config.yaml
num_hidden_layers: 10
hidden_size: 256
num_attention_heads: 4
num_key_value_heads: 4
head_dim: 64
intermediate_size: 704
vocab_size: 8192
hidden_act: "swiglu"
norm: "rmsnorm"
norm_place: "pre"
norm_eps: 1e-05
positions: "rope"
rope_theta: 10000.0
rope_fraction: 1.0
qk_norm: false
attn_scale: 0.125
bias: "none"
tie_word_embeddings: false
parallel_block: false
init: "normal"
init_std_qkv: 0.0462
init_std_o: 0.0
init_std_up: 0.0462
init_std_down: 0.0
optimizer: "soap_variant"
learning_rate: 0.00355
beta1: 0.95
beta2: 0.99
weight_decay: 0.12
lr_head: 0.00668
max_grad_norm: 1.0
warmup_steps: 200
schedule: "cos"
final_lr_fraction: 0.1
batch_tokens: 65536
max_seq_len: 512
doc_mask: true
train_tokens: 207700000
max_steps: 3170
dataset: "wikipedia_en"
Each number is 500 + 40 x the weight over its row's rms, rounded and kept within 0 to 999. Layers, rows and columns count from 0. Numbers have three digits each. The size before them is the row's rms in percent of the matrix's.

# layer 2 attention query, 256x256, rms 0.0871, rows 239-255, columns 128-255
083:528495458461527460503562474472517503534508488412501524487540508408478526478469520537496495462495443488483524436489485461544488512496536518581528531458525419536439520527500474485519525516494429548469541469451569507516419498471473442509549532455494488558559506525450441437464479549499531504480538484491488482496493484413400563453433557361507474463490575454511497565512478451525505454422
084:479513519497559509482506436462517480525521528476428458563484458527545519484484441592500466517535450455477466419471555542520481512484473458484551519417505510476406477464473521465532520499447567488489469454521562497518498506413484516509586534419492506579530506520502460476432484488506501453447521491430521478543513579508426521510516521489497481417479469460476517521561596424497539523471
094:537491489527570542543420449539396507550550436466492481483543567481499523534499503484526549490525521522492504542534457512470527482477415501469422530479450537488537485527453520523504524526570469510550547505484480500499477496557511551435554504464480468476488528485478432578528478517516523545504508511497419513502425592537549572512477485458561512514548469480534456503459484546508412473554
102:530521457554568488463542454463508472486492524480496491507483487524482525469480494484544429454540469515492524561499450479525444458542566507499581537549457485453491552474529470572544449454488472528461505474534462490477513441571548517533482484468505572488507495508504514457495522436525538526442545460465567503480440539497557493470511456497497456464528506502505444477473437569505535488504
097:539518436524486429498523464477496398492564526468510478440492478411451523515502471447507540474539530525554473501517450465471519500510565498528477558482478546467499467529486424485480425567543527514495570499460496485512500523484465518498491520509465493518477457457508494435521550488544556543517566512564431494485496483546543476490507459462563511575448520507579372477510473452501350499503
102:525510628505539469412463509512523535529502454488446550455501507493608495500451517483457471441532553456516516432483474479538473499491521573488459476473483513509488526483477554472521439510534530529474571476499526530578567488515471522509517504498500523473458432471524491538487471516472498484507609514540484510505478500553500473455521413488539438450510481567533450454504542494486468509550
084:491460544518479444580540451455485516483471427492498544572470508557483495460554548510474457455533477501512461507487449439513541496414481522586523515481463454540423491493494544491517497522543502462500497455595478490531578564506518449471538502404426535485499468486482448440521480578424501508515462474471509469497472488525508556469543563501558471478446440498516488506523461488464460431512
103:502537471482535526496424560472437503509556470459475500516481501526486483481543489449474514509544510554541537443516511489525555473552455489474397439395466495509519551542447448459561535517507463501561489554476446499499539469494502519514534575398603439590467477558502474494524467493517524550521488537508501521478466473452499563474521544497526525453472520460494462455534475476552487445506
088:496521573478504540510466484555445572478483516493535496542542486484501407453537491506529515492450485499513526523478525463491491502522503531492508474430594491467474607475520535460469508454462533492538459476486506519499541485468432503511553530480479403473523478517522504434539511498427454519478503553475525527511526491460475504482461512466554508482428483442397540495457480482519600462485
084:514545526474452583525503555495518514507409528425520518501470503545494514484483503519551390438537552494443512524468544566484500508483444463486468567508499499519498520466513549526556562551518532516468478433536531558546515518509509502564438492508422456511548499476494512457537507557493507421521404511497457476504499496525457514518512566459495559512508484437501514423555544534594619444446
083:469508550511536472483491550447483420471509421458522534503526420431490457442499552541570544500472542509494461453496416462434523521601489455517510517520545504444521510457484459555495427495540568443430527479484516472466542436492507535465508486510469453519571541500520480554567545448457485505541513574517486495486450456525454469422447449499475425472444471499439528475572465466446526547459
085:498511424496515419473500453500547459437546557452443483466457479559441534475501433552501491491533510489535514524439574518511493575505478473499487565569483500489537504573496405479502447544542467537482495558502516444513461469440564516515572507561593546485530525515490546451492460474540566507430561463482608538460509527494501502519493497488449501494561456535523463497529537475479434626456
110:539432408534536481450487554510470574518495436511516451515474432448561490509468545518536456474494528553476523518515481482606535512594516399508588465539513517527453535434532482422513510496482539454489465462519485492499516433478534492511476523519475448480488529537496537544586539438421445485496488551484482535547497411549461487510444507502481478424490514486430455536489493457520487511481
104:526524523589513441480524573506553520528510467544563516464516475491469528503477472522474472523430521462441489424382454499474515569474535473468548466525493527456471506499546438507458451508508524521464538598538520504455502469471517489539399486636504508528462573559484527489496471514521507531463519481478505479437550498464447465497461504549409480498485523492475507542512529459461533514431
099:511542607494546446421528471544531540486440484563429528514493502547493398509516434456507481468455452541507615491477534516500456495466501396543462442456547511479456525469479478518460501460515513505509405504449534474458476467514494508537506511485481462498523448587438532466497521461407491460474540512512530504495527482443511544468475488537481478414373500515433533526511528446529531579507
097:519514450473506529502456517501440494477553551465534424499492521450491522476514565479445492558487554530518459459495455517475508564513490447500519504582481495468437502504523456475469542533482536421533538471513458473506560496464512532458513559504514438475537505466429595499552486447542459504474487463396501542493414515477446525460535434468510473555490495551434470551541427473397451480428
094:426473497522503386476501466524517497424561509468517498465578481439451513478478458578516509528462485488484451519410433514501536569431566512450534547510560458500540467521476504469479457531481486492540418536437507478485463540495533496491598463495514509494546504526518494546490526463438505509451542510478449542514575502480520547466474475462442489477530500457468501515524523476429535587508
# layer 2 attention key, 256x256, rms 0.0878, rows 239-255, columns 128-255
071:492565500480519462493507503525447527442576507509498484469519505536509521484582502484553471511545507456481451524514483591521403499454485478513535494588534542537531469533502504561578519497545535499453432444497506476461495432474421412541530464561515532414509452503453459538506498467495479508543531539527503462507465521489523446539450516583530525532464503524548510508511546532487602491514
063:485576545478499462482523535471497489451459487521490481497589526473528537424518562486496466471532470491485489529454512538545491535498451580422597505545504472499469442453486527544497529518540491479423440499464531506488481561458458493589476506524460515471475479495459436532474439500559438498519452501459529478522474549481553531535446526536507512453459496469514475561401523538497510516497
088:583541456498511532474517504471542492479623508483525532505506465482494481466501467550489515478496515530498427446517445446500509537512477481489466513493505470448515490504527494477544521446580474578548528485507498477536518498497479503501456506493470451556537508433471583490514518571515522481478485449511570528453577501506489528432548438446500496473493517479497497494497432516551494454469
088:438448468478494441551468500532477482465448432524504501476535458514568454562570457489503526526457475511496501511533473491521429458563526452427463508542530490534542482449449528523506460460412506575531524516430531520500496501478500469537521587512596496518520449499597566503509557516499418552533475433513461457554566447509506484533469520532428539524481474469578410452449515455503459581563
105:520503594486513471516490528533482459500527467572511559506449469543514420506520482566463524484518486532529535508468436505493468455504512467457470563495522489490565411533551466472530544504487526464511525529472457546491434511509492534516452536492516449406541478537467528507521533535490491388465428437482465527527502518506465453503492464490476583460512479527481470479475478488557465461513
105:467571553538495421578517604551526469474510504511442483471549440486460525444552464491526580560449450436509525474476489522511493490440424533434510500542444507518486464539460511457522523483458448516472577520541441496532451538495585517504532476501498551438488412523482498439474539510479527481532471493446512471449506529521535467554452454576450551523495534505560545535502482528497526476458
073:535487510543523568460541512445447444522499515498426566460529501558556556438587459554529540511493552436569468503426481551515508563445516533475546470493507486556495462490541522521522500461473476547420420540542517527486445460490474482563541497486530511442478458452456525456522501568510496463468541422478503457410532447487494504557481569509482467444483557419545458523462457521605550447464
112:478495566454507429490522493481543523480515533473459509437493494499505558471469509485558471456542425456519501438539499520511463466443516477487495611545516546506507411514544527522512521491549561555471531500540452473511529499449464464517388487481373537505493445533483548512461508509532502442548405566520570511487519550517537500557463517481577572505477568527496453576576571495506468508488
086:455498538482495543440452481470492524568551511503503475532550583446566465521552504514533484554502509515499500525457525550513522498499491540515585482506493418493528473541473431541524479530515508447456396457480396528463464499526429479544528470497441447520477532491462462560493488447520540494469435556462551480503468547563463469513496470501505505550478517507463520552506511445477516496514
086:486470504516460478490506475508538526515536518518438537542532541507498508512506550521499513513513493526509499492469534548515560531528436515394483495456441456507447441502479462563445562498519499493524409428447413441498517490588430529461572542506484491467514508461409513545501493516432488504445481535486509493435496548524540514452493526464476456523479555489443479534460479496482552506490
081:430548490485466495514502493534514455488452571499473476539444520486464502606439510468493525465560473506532537541520536459509464460482600440613520553508448502497445559578536468416458462471445576477522462473493510516551505492491395424469453508503529478493491497513536479476418520441540477510579498510566495526516520460426566522437507527506518533541548453511508571519464573508498517530523
090:485523509522517505526478496473477495554474485507542492477543488496468458522443523465530429458479527548469487491558532472517447441517489469507456477520528503532519455457536565527507524538421518536499540513529588528483501522482570413473444518513539533591526456478541493462463547450552453509549546447560496438580496473516453540509554465542534422492485435561553449426458525481437443497552
106:472463515442439550487514497482515449470460533555463471534452576527496520434538556571487512554479509547516519500451586546413481551514530465500489494517489490460521451519523435512493545498513545416510470556504444507499520451451458515442459551497477461541480465537521512600545488531509538558421476508568552489551586487520503541492485538515558505549511463463522476524519508496514552514646
101:440441544542444489498559451565481523458463619416488462515453483519393443486466508477522449483442459488524535520613554490454510512512528415604462533524483519510465469461432526526476482486472469470520448481484494489515531478510502501484544475491535496500509447499446438530559456439488522444513460540519457523475463455549491507509556525520523542462471487592564573560495566486503510529471
103:433561523461505558493422546449480490535484605530515486548450561514458528534480479459521519496517532506519465519448577463470478499475494512536542484461455494497494447537485461471511531466472556456536468522542548544461501542554439504454524439506564493476451514543371554485523534439635617484460433530510514467530449498552528526556440488474486507448583449556475519509539479458485491422514
096:528473518492493534484557460482496493572427538424458542552411557460555408496483472512528530448501488539480499596509522491557468444496455477570522474501531527434426476505535475433461423549493451522506460528458484500505460541452471464524399581482476489534514499511520461550533504476462500547480495545526523535531560445527565538470541494423586456452558505510526484500489558466505479515530
088:515478499487541529494465514526489445517521563493553492499551475443459453496475467374513522502528481459493458477557532387492452442523602429532476538524460476517534556484519554489509489581497554505453475533485570526542447517465543512527534432460470487484500491496453492493485482450583459501517489463575513509551437512509440469553477470480559526458467468636514556461498541485493504523528
# layer 2 attention value, 256x256, rms 0.0786, rows 192-229, columns 128-255
075:519555461594497538572454506471488478495508525471513515569512448502556506500514463519546433476567522504509446447479555539480509559464486487528518513503474438575456488483516533526520491515491425450516478523511545578508502570515481502519458449537491484503494497452523539571514510527524508526465462596484444491548528466445506517565520463511466544501595454518496510474451496573456495494568
085:471522463462490475428504629493546493492488503535529548558491493495521472468523539546497439502454520477492553449485481468524465534499599536491492500393471461561526548476537490474533561549481530546561569525549508530460522579543505506490500491548488508549567482479506555483461439504431447511486484502477510497485558489532462500480489419542496467511536490524469451476468504533437450535502
081:466490467506468468518575467544418518513473456465489442478472529498603473465467451511497456518525452453525456461523450424507517450480438515518434497570535428441531466541496512497551536547463575488526507499532452550492537476495504472478469485471513502522526550437497467490539449442560495516490542545556467457472539446444537492433496505500537497443451445526443503415496479440461593545512
086:522516552529526523481555450550490537549554496508472519469535518461514525557445512510494404539490562502476509492539486446519515469472466453458462512541488486552477535559488448486524523452468470492540492472539426520540492474433510450491433471462471541535366476492524516565527505473548553555470475474494477489481513477391532516458491566431511515470473526494526505529516481490508582544480
086:548506438500484497501507402527513478442466490485528538463469529569440543503640545475535478547532510536510472518468480480515485481523458460552528477440469469513508475504439497500499536518552478561456520470521519493474515579488514481472609557529413493463494539505512517509490548442518464528510486512451482502473578436428421491447508538485523454482542501447494491503509459513455432496460
090:434464439469514576548482460481460500550426540501506454480440504521447463459497484561512593470509492432455463491526480515503471448553483529519518545508518477465451415485481491474490413468449532542536556445496564503536516459477497458544565477492462491435529477568419486549470528459508539486481544503475520503456478603502492490483494566540505507481486489493539509544530448489454449522452
080:453454536510427519491453466539530448489513509458499493535472441550492460452520484457456557459517469400426466497467538466482472511563578581589482468408551502561502520458481512515538491537498550440572515478504530510483484456557542523530506531535511547507552499482440510523473502498479519480500522488507528544485483564531459525466547466539463480494501471494457476498497473470428553460540
086:495471436518437462440436551503500545492528547505494577573484521476437545541502453545470542511455597475580506437509514477410449490498533473486536483481491496507473492499501549524521530479500500513462507429551421484497464571512495436471441503535522509511529515495404505448498492459496494512520544423513564495516468569538490499475514509439507530518562460459533558487443497460511537516518
085:554472495567445456483442495452509492474481508443469487474566449474489559555475515462541478540523546432520530491459508490452535546540458475436473484475541451527483441516536495530552525435436449522520447538429455446459459471445533531487499490491432563497535477461534469461503523508473503498503487435483519488532470522595481477412488533479562501463445489473489464496473513500504477510491
088:494563496493524515485444521472466395476487508496576429521497569543429427436571480480491541509481547539499440452469466469447514504472505572551437500491454457501504448526606479508513537476543517535488509444498500446502477525487514497415513534499497520423496497477385509455482427461499607523478478498534507510476488506521420484539484492451422478465496571593505530519490522445525504503476
083:480514468487523507540573557482502496520541475570527503553519436536489441492495492480456453481466561587469545519560511492461569465469476455497530609559520539478461595486541490435478547559540499440562549497519449555466474498486505523496460522531490481474499515448523471522537558522499418466482438505485524506586511499472556477567535479459439428590592515519500516474449549537495528481544
086:507511435496418540520524481529475412517549465573447480426513545491513517473444533563505545483436470507504499553554519499509573544484404505480430521521506515422519564508509437529501493496551498498486475517550489477492472531484479440513487547588542513479494518509469465502500553504593525450511511563501497522426437492494523550480512454431518440499451553405463515510558484437504506515470
089:557512433519488520510495555449547494492458549403452524496583461476530529538594581497476506453492536473487497511464551498420561455467490465554463464475483563559485497536463478455460548530440480456470510520517439470459473495517557461494561565543515479435568571510503499504514437490550582485504435409490546464496516489493523543569511536457517524509412493488538544454487488529458517422464
090:454454519538550477483502501479618428456517474505524505545521524481457489459567543468532511502471525533491471443572561491495553523496538550559494524455527509503453452460479489459553536466500494453524552496421540479472486458458527542474639524637575582565538476528465545483510513537497548561475504549481574480512473511525478481507490385486506484568492552572458473555461508477427475499456
087:503585480516483472552460529476449497544486453539490481525487532479518478454486484589446626500540507473528442523529575468428450500510445483524445447554532476416477486466565465534473472426577450491539495520420466454469579503442489526544485429533457522451456470495502496567540485515507499408520495487497467497478532461498482539413504493511498499461516562485523514486466451470533540516491
087:535477416511510541511582452541475525414522477595438473510503599483506517538534505473464504516509498467507511512453478519441400488498462532490563531407457532528492481554515491548578584511486525549464473571488510546541499536452576434557553550526505500461538514520562494501476439479526523451465540484432494419508532493470460472495505487521512501505450479483403553484513475536453527471462
087:446467414619429559470525509484513518428510415529491524469491558486539544451538549517439498452511519430511438523546451468448555453492605495493569466514478564532533488500490448528514608510486530535520540492518536501492462516531491473465487528503558510429510543507539490479514555447533489488492498510416502470489483536473509426496520539417479511468472549501458559510555474493451461551446
085:516518536523483511596504467462389540378532445524493486494448420500531533538538504555527479480493525475479519485487506497518500466483494502418528556504488460503514453506472494486510523574520476489531553458442542528490487488471486608522397480455467552524496502423533483408528541507445456536476528528517412577568503499470494490472536452584483489456424439504452473553533515483502522557516
084:430529469468514536519445571489538451532432516501496441485440473485510465469514528457535539504416533508523597482548504551489510531520419506512470496478521479466482478581442430486498552620548472478492565508459531526494514470388492437466544562508508483440478488522490542500412444531467538525507456471521485476481537532498504565578489424529506505495542477527469526469525522534531445531481
088:467449477513505511466506454502572641492468452506506471477458508519476480596504494471498514508447554474561563518498565491475574501496450475497567512572523487417483461460437477453503538545544471517473500482517481442501518511515444461437561523489500508531534472507553539497500516502520495515510534503484535456491518521594506476462459452467545485523526490533492469508507546467491563483503
090:518527496486578521522519554502473525485457511470498453503501504498480467458524516531556488460478509515502481521465508433459526520478431522534508507518487431533473531509482496423580553503486485525411500480530487511481480462505532454447548515462504501465484550526504473582546533520458569458524456491527491479501486519512435454536537477457504479516491475579521526525537591545511512498418
085:528510537542560501478544549458538446531477510540501430473548472567514403509499460488492494459509415550485457527519535503497512463504427482504390499494509493474496548495500468505492491567485437547519519423535530504491500562511505502543536514539451547501467442467536464521512490461507539486461497528559514491478515391468515560548478457479492487554417455486544494452495447437447482463407
085:443452517472551445567509521548514569469501455519511565455441512567506519466533416501521446510537580433485493482461432497406452561540527471453559568576538488499579447454489516517483517472504531508517459500494427532578543478441477525521474435485518610553487492477515542453485530534548465554515518564563418481458454489451493441437444526419467491518489506537480459454561474503478511545484
083:480526510490406526558413463490464483516526497489499534447469503526498589519413511447524491457538450483529488522533533498522494547483553461448470515447497533486431513522522542486482504518452454575483562518472489508564427629583554524577493445525522521499546464506557504533502444445530472526533526517484407533479508513471485504510457538583481506482566548525465476487452489463484502505461
086:514514526495555533416501528560556513472540540522499442470500500453436553510406489516475510490469473528523508551481485520506474549510416481430505549496580512475549471489468515515432491641501456546485462534495497484588443555434491525588465513469492480552503592491517547515467526517536503478479583497526495507537475470491503467478496485538528552569512525446485478483548515526571523513453
086:439514482495496499554468413483468476506552480527528545479450463492543489537477514487466559539526449498505480541486545429483493508497495520480473506485489460417586455460465501492527459480453479503456494384547567463559444456519458511532488515516530496554420551533541508561470540473434496488478476488574459536443494519544471486508558451537549535503409467462487421578482428457545503526473
077:454508482579521489443526508447493547494521532443499388499600545503469478517501585473482466432468515577539467542465487492465538483491496542502558495582502497489490512545486489485482570550449488442498503524547465470499448563477515593427573542520535494487536503509535469475489504435445559563492492509479459482506484503595432530591515480474480506519558487496523489521611490481491500586496
086:578554473532532469615574494542504576503529594524543634477570560475495542501560491517489412482603444533497500453475452508537521488513490493485492504477503549618490542541520465521495548488530482463549489527494472521478453576509543551475437450406494523508488498533540560541547492469452465475552459453522463448529556449525530547494467463542514491534499534532445513479455526490531466524495
086:459516454526459508463468489456531502465599505482504516498522512461482514507503487393504494512558504468519500474494490524429536554420494497413456499583560480545554504523536563577466482431503517507467495505525533500479471449578474454453509443448590445533420534479501517529527485493549513520474496479513503535536485487473524534536524527486519543543533535517556436625498521541538466547485
078:520479490523526473479556496528601552489545508447484439579470567422469525470473541511490494437478444531539568553470489529491421486457511505498457454512483557456491470465482507495501533504530512514485582522461448494510510422459518435465496534522496501483567527548494529480503490576529496415567520501484500451533511477556527460480537526492565495455519530561463437466518587513565581465553
086:513465457505460506549494544501511452531451558474482457508439483500495464460499507508502562498558481492443480474469499519481615494524438569528500424400478476485491510570548544498506484515499561461514540490517430460438469480460512557507573537468537502540530582541508489465482474478426528546458507431451510483527454446479463534473553491509505476457495507567459507447430522518490560444510
088:537520520610585462483536480481508539463536551489510475490485427427488507524485501458532485481527391483497518456519520505551514526443494488465524424557508462492489471446515455435515465467511448457386615473466482517483423507465454528460511467464439497539491490545546530459500512491441436479448477481571491574535389436505516498563530498592489577486496511558516538498493575513524517537542
084:462515517500520543510521515543486568499503587588445554507533539515464495546506558540555487465453436520543560477495516482547513501533541485449549478523485504490520533468473568508486591441572450528458484479494508525435446507553465490446569440517508454483480516515542504466487505490514390573525489494512479464485596518502535519549519467568525554488457531459489505437503530497520463454502
085:433477496435509489451468498495452352524488547465526451532474542476475457466446482490508559527477483537459505486500538506519542565433506565449460530493546539465540500518483546473459456591505503450460540510520522444464442508469534484519520466536534492477528504545419542521447526492542568489466569500551541555537532480540511557608553454441470515447507542500500566560505510488496530498469
089:495571495574595493523528493505584507518532563498485608512563501539475494497540575556504421538541505580570456574474445467484415501505512438492481493585425493507530475443436498481470533446495453531486504512503458577553549492455493485475480494458494431517472545531556462531489549561570490455485489535554483499497488506452465482532476536502506568477504541472463508530503465482538453575495
087:445474570480490555442439489470518515503467558510461537411474491524489474528525466431557517495552479459555543527473503569466539528518479516534457500529581499450474432488482573462463418554420513452504501527474516443532484457477472493509468463468479488554479472456468507439509469603522573484464575475544395520495526525490495546552455511529501507484502513511526448490512518481506541448582
086:542520507574606542518509521485557596485434505498507475452536465465510501545467548517526496426500529464520472459494557514494565517498440504421486485528437510503444527541430504469451488518453484534536523476499448503479553478549433517528527564516550574466512509483546487515517552528484543510500426441490523486580434512530471557527442519507418499479528527510567503621455472474481514511485
087:555531512575460538536475529497511471504475472493531520489565473500504483498496464540456506491495425475437477547519474569464509526462513530482522426510505521525491468446551510525403550550505493527485521470491531505518497501466488577512443497487588500501455513481455423538533494501596523476494529520503557490504497509559561421502490459562485522488492474505527463535385419445504533522485
# layer 2 attention output (transposed), 256x256, rms 0.0683, rows 192-228, columns 128-255
082:502510559473508474449453430452433446477494438518576473484468565453515496493541518469470442545493454458497533491557514535540546482483441479579496516431539471527593623446499421465571583535519461535495514484424496465513479474550468512456525590475490535430576484529466537486471490484474497480567551447468483496495531541509481531526530542513535488489493478492465480489515451515500462432443
090:566466560429442529499469435433469544558468515407459478546514501519534545554494521483588512600533403520479476514501481505510521429513493465506503506467444444491389521529413539549546457522513429490468485447467500483573548482440458507460465470486554494438485493522484419513494465436537554479527499427464516470539568486417568521521491547481489547472462425524411527527522531505530534487530
081:493519557480438508502504582441548454488455502484474530539521564475474466618475525495471460483584484490508483512561507439492533535508572525491540496444455464513439484488483527535497478482522521387449535525563453474506469495577451497492470548485485550511457489536436429516566511514411531478496486455487487501536550375449519486512392568454499538526522517471518477528468594490474493397483
096:500552465515464463539446559484525478413570536519496419521415491455470499534528506520473560563579458472517521472509488520528505531448473554595518590503476552486502526528553497531447522498486522504463505519476540492460525518596531538502539512546536469503557521465425488544524534542422485508488422524415522473557524523525519523528502489553455458515515555506548455420512561460451455530527
084:475455512529467456508474475514528497532519519456478463561485402500508490563481519502493477464465488470474547402486463537506447474456580547517470593510531530542501490517520437546459518468525472453493485500387519493623497417542554499513512492494487499509485498507490461429483496543543531488448532504525513579509497535533534477413466517515452553579515459478455506600437472526507510510454
086:443511490524506527534512536498513545480453529464513575423569541565573590483522509472550448538498496499539531552491555461507528569483535488483568554508578582501458466467494475497472492588511492556494428577499487579470582506528456531441452517486513470504493467503517526443504531506484445488477448534510498496494483528480469493447484489508527570537464489531453549502453469525584485440500
082:472440512555528510455526564422554571537419415397513577488517447486498555482518500521574448574565438452480528508415487499518540471510504479513520527536485483487557472440469506473530563403517529501499471493513536560409554576543485517505478509451473501458458518560540481454518513534450518471495537488532512456470501483493499447483507518536541565517510484460447584539455460538562527585517
092:540521507457500527593464482508589506527561494509529524521579534534481482503455455469486431526507456563442504476550505563479480438454490537526559540486485452491411540579549474590465427478459546504535428493480501514524452463498525506520476481489491470500513510486489482545421490544466438450485454514505418530542461511520481482408510445594504483493495575505500555533562457539439488533490
091:453453448580588485541528484499555477467555570518489528526437498487528516526474538459485480537516569481438440449585510483461476415464508520563530426530492533525485600529528465460485472487554550501489509480518440547543519531497521453534483437471580454498442524533430591529498543494522529539494568460557552544529448470473488499550543504447480543523434587521516544542508503421519430484443
099:485484522445454480464601465506504524531509621506498496547441453581457533526517453513539496475587491558458538514487528520470478514559429496508507493496543509405543494506413506441499494496467527487578495543505489515516481450472533482516487459480573486492560444523563462514500538533534527462457523449533454485425507463436462489419458574519583568566515508457506502528499472530488511491432
083:440450526476471545464439482505433498493457441443515419447540494493474466475532550526547483494465447531520515477440551545496450487459402588496420458436436520543510475531512462474483507411505419521481535435455488465501563462427476432562496519476525594493553450518437501435502453428443519536526602498445512525458520540468525553516519464505536504419554480451582465405523498528409406541528
091:490461508533503469442473522558478481664451534516498516529470480428501397573510444496467457479446442527540530461430495481442425487519551457479511445584477532461465446549491529426452439539456491485493460478507547539504560427534471473471538507540482456571501472508512503521454555457419504519445514471510508443480492510478559472519508483477518475505475476493492538463530423442450447507492
088:546568483460518362525505534445508522512509504531524485538549534514435468458531478530423544521500478499437517552486447528463478485563463516503490499574525528519469555505471472476595467436491524556440503482504490511489508435502491487469503532472489491602486515526497479463538425520599586562522538565492465573558479484488443498449494505450549479551506537529524503466427491573468427530469
098:486471567527476534473530443501460560504464496493501445544513497495567588464489525543508564547528495465590452516479522507491516497591475558528453426492453473497395524440461493463562506503452496484499573463564444511554500489620448563494484475429471489464476534565539520469511505464540506461554522507491506508434501519496501442522579544485533524506494497472492523508518463419538448490502
088:521480560477491418521461507480495539436472548490483470438543527487567477548569558545536424490529530508463463540546551455475469492551456458459485511539557449463585472487453523478476506559556552490533473481527500572533502427446470471512564452499517507532498543533484539478536551447509483453458505543506436521566505537450428490478475510474498546508479472479485493472480524489475499504501
088:491514484446530509454464517466541503504459504495483563507494506457486536546477466524509490562442442489493494448413489493486506498517570493519436517499475478539493476516547509495474482521518481528557525458532533470478502568518518490489492466489454518552476414512528507448543442477481496460523488466486531504487495546515420509476539485448495468512530567485446411516498541497489516476453
088:502473504474498505509419504531526519534450467489480523451485500461480498560483443509510535591502494563476465436479449511459511529491511573550501504536510538494427576505541506428536469431472539578412452544566504568476529429522515454491467454532456531538492485507545466506509549494522490537552475537551471559517485536591437405488475509493509481497492482450548470456465536500527494472451
087:503420420522555505446516475574431560577476546503461508459527541509499500470467499442492437539467518473560461507509516480459460525498474448473520533508499473533473552490527497440537443532487474459480526538485506526505497450459543462487537497518467475462515477550502524515527445453498476489478486487486490602475454467532532531518517554509468554501445632501505534552485536435518539430548
084:522455463521465558497492503519474482580507526501473599472555563507481463508554523527422490469524499535460525538460527543527460543498518434557520474507542474478520510487448511497513571475460459416517513495458478466469539504531511513452522479541550508604475412585475490482525484424586494470534534510461446548516527479472540509490579512509503520465496503471500499513432499534475504459525
090:500430529488560497515469521568441479475554492512509484530547524426553531486473507524500573550437501525544505447545540478453480524526506531511518461448491504462448394533566521471502448489539524457529565408464483503571543468514488484511519459497503495563519574475516601473549426505403499536459469472522452483554510463556470510449485500484505460486473522535482502544522576486499421470470
092:494515471550519496467465461495556484552505468443489526522447501485523549533415571472523522464482510496447545518612469559529514492523471463467488516548580461520530530514526461466524485508556452515542498498483509553443523436477472504513483515492505532501478411469465529477457592533527483484448519427458488524551467525426501437453478494480567511457464444485505434448469502447477488490529
086:519494517445535477484520548496463490505535453460439477518471575424490577511491560510486505505553512460501543525434539462526492455542486482537493526527487405561541462522500462344462526502536447417492435504544525518530495449519480491467461511533530499521551510534525575522474476579531553474555501487413462517511560523506490492487463522515548476443554498572442455524477536540561516521525
088:452588488587498498459427502501507525449481510483507518454546472469474613532474536549477552510458533528504496431539512522433495494468558477507568476476477482406475553512556518460502500530500527545511503497523487484435470465491439523469477589475513501542433468527455514542461450467431481479431463588436584494532505499498479475454501464497496421456492510562614516455541466436550599459528
092:579480538527571517490500482518514613541460487464524520420553568470456438560509513487500512497440504531488563487470482542532523438488502490495555462503518445471546515438476478489510457480516504471517478448503510535509527482557547536446434506481476440490543485486517469510514556518444484446476460464493547533541542442543449510488484431549415554444514493457529569589448518470502524492473
085:486552500483455458532476534480499504520455535556511525510546464493471488527456432507442520419435475449528510441521440508598477515517510470491553483432454502519518433488588508440469484485480519539517505454505580458477563535489591477521487468505452445498461534505401509529474566468433495528513423517494515520530547574482498539507519524595438557493442440498513500512529576497468530457459
088:548495555551532541448509501524572529524449493514501500544402560486503517461484454439469477489476518482473446536512426440534533555546537448444512451518491520530511491464537516528485481526495433545477513549435558547524555506475547483461532562545535476526571494445477453487542524508569395472490537515483521513482481423499556464465483512580484475525464570571507501477483503503396523486630
084:523438526440403462566482513566513498496546504423495504574429477541479508523567457424526475423494541494593440479520437463482593545520455546487461481472492431527546588521488538478433552511599496519496579517527496460494502475582545538533479528452487514532502465473470529498456484562513524459533445467614469540451471477487566526548565465524484535519535529497517470495435511493518472498513
089:511538505483511517533468448569502572430507507426474458533544473532489477453495479500525513470549497514513438491508498523529485498561550503424563517525520462504521594491493555530533488525438508445547509481530496459504527415497561463537411529536468470483556516460478495559486528522518500426472578470450486511480532528478477448480437509559496512499423475488448504466502484508439573598509
085:540501443528525491537461472524551484495577482537570580526512478540442476503431488531481621470562495564524529511537508531545512551484488503531539534566488452472538452534467492489480476491517531517556578525475482526521381507538493488525462501469517554485588508445470532554442466471477545491579520472572419518406493482538545512471435454484518455483463502524496483514505451465448526515467
082:468464552501562490492500517499445438506507505470512538500524456554517460539488495489468506488519515408493467525530486504500497494509486573504509449504498540491485461486555537495498417520515505495514551461557490500478506517533508400494534476418449523418461562440504475499522489505469495574390479527535526432545494480485491595564484527502507474585433505420539484483480524528519433512483
093:505517521582481430506486580484469521480444466490417436526464552536552581485459457504471472580571487559454523482522463471482503563578474537544466410464442556524464524452474481538475501537547559482476507542554500519507536471469485365527432525480468495518524441560511512433500513486546527517548502551546540480525511503497513532472469611495554556557475470446524534492567454551471539533516
090:485469521520514533444505437476492518549445500467481524518481598558558479515512536514477461491517548488498562535561523471571537529528533565495551433455505548584525477468505594507545535531503516512554462521467511500546489436520636493506488491414557499438564501471467498573514524463529474522480472471510496467553515522562421429476497526565539448509411446545559515556499564419557517472576
092:528444480508463455507491485503521541445542471482535479524532483552518474486452506513453575491531534503508473554517489413514528486445513428513542531471508458550476547595521478527454491514476527516569562500526498469540448522445485512436484524511566505534482489465551505513592481528530483455468475465516459504554459475486492477545471513573547423489542477475580564509491517458492462483480
084:477488465493494479437542470516494529466524482487420429579566494525491505488491492524481518451488446514514494535530490496561476459504509478499512457419545430536498419516453517484449469501470529524501467513497450473522477490517509516533510504474446520543433490457515486508475510580485546448548487452526542516416448440547491496462529572522607481481485478469582501508550484530510484569544
088:563520506485505457422457539596477483507455510509532454491472440543517426502488493422541551419448499429504492479463497517461536473477516552455501548436512579464496543491611520508510512509545469545556520505559534502506486500550505491512537640487563433482451505463438560569456478496493405466515557479440541500476492465599505486535504482520528461584488555439598484427488550506519455389512
088:535526481543489428481522557553566455528536468469512517441495478506503483547541473516505534621567484535446464510461488505532529616502539430455546572427515512526566485511498496448561504513518497501476480482442470478436526569536515505453552462558449470486531466555480518481475472450460469555496475476538570539496551430509433516549454478551507486495512518530486490530482533511546472509550
084:453510450476553439491493467489477495494488550514461478511478568451546508527471551429509483604593540505508455495473493501415497493470488480467466479530504496506479521553516458497482519435550512479484494552478464545507563496443530518564461456453512517515475447559379523499517500501438542515496545526513554496505472511597527524513512497563575496491518536591531474487506530480488513476534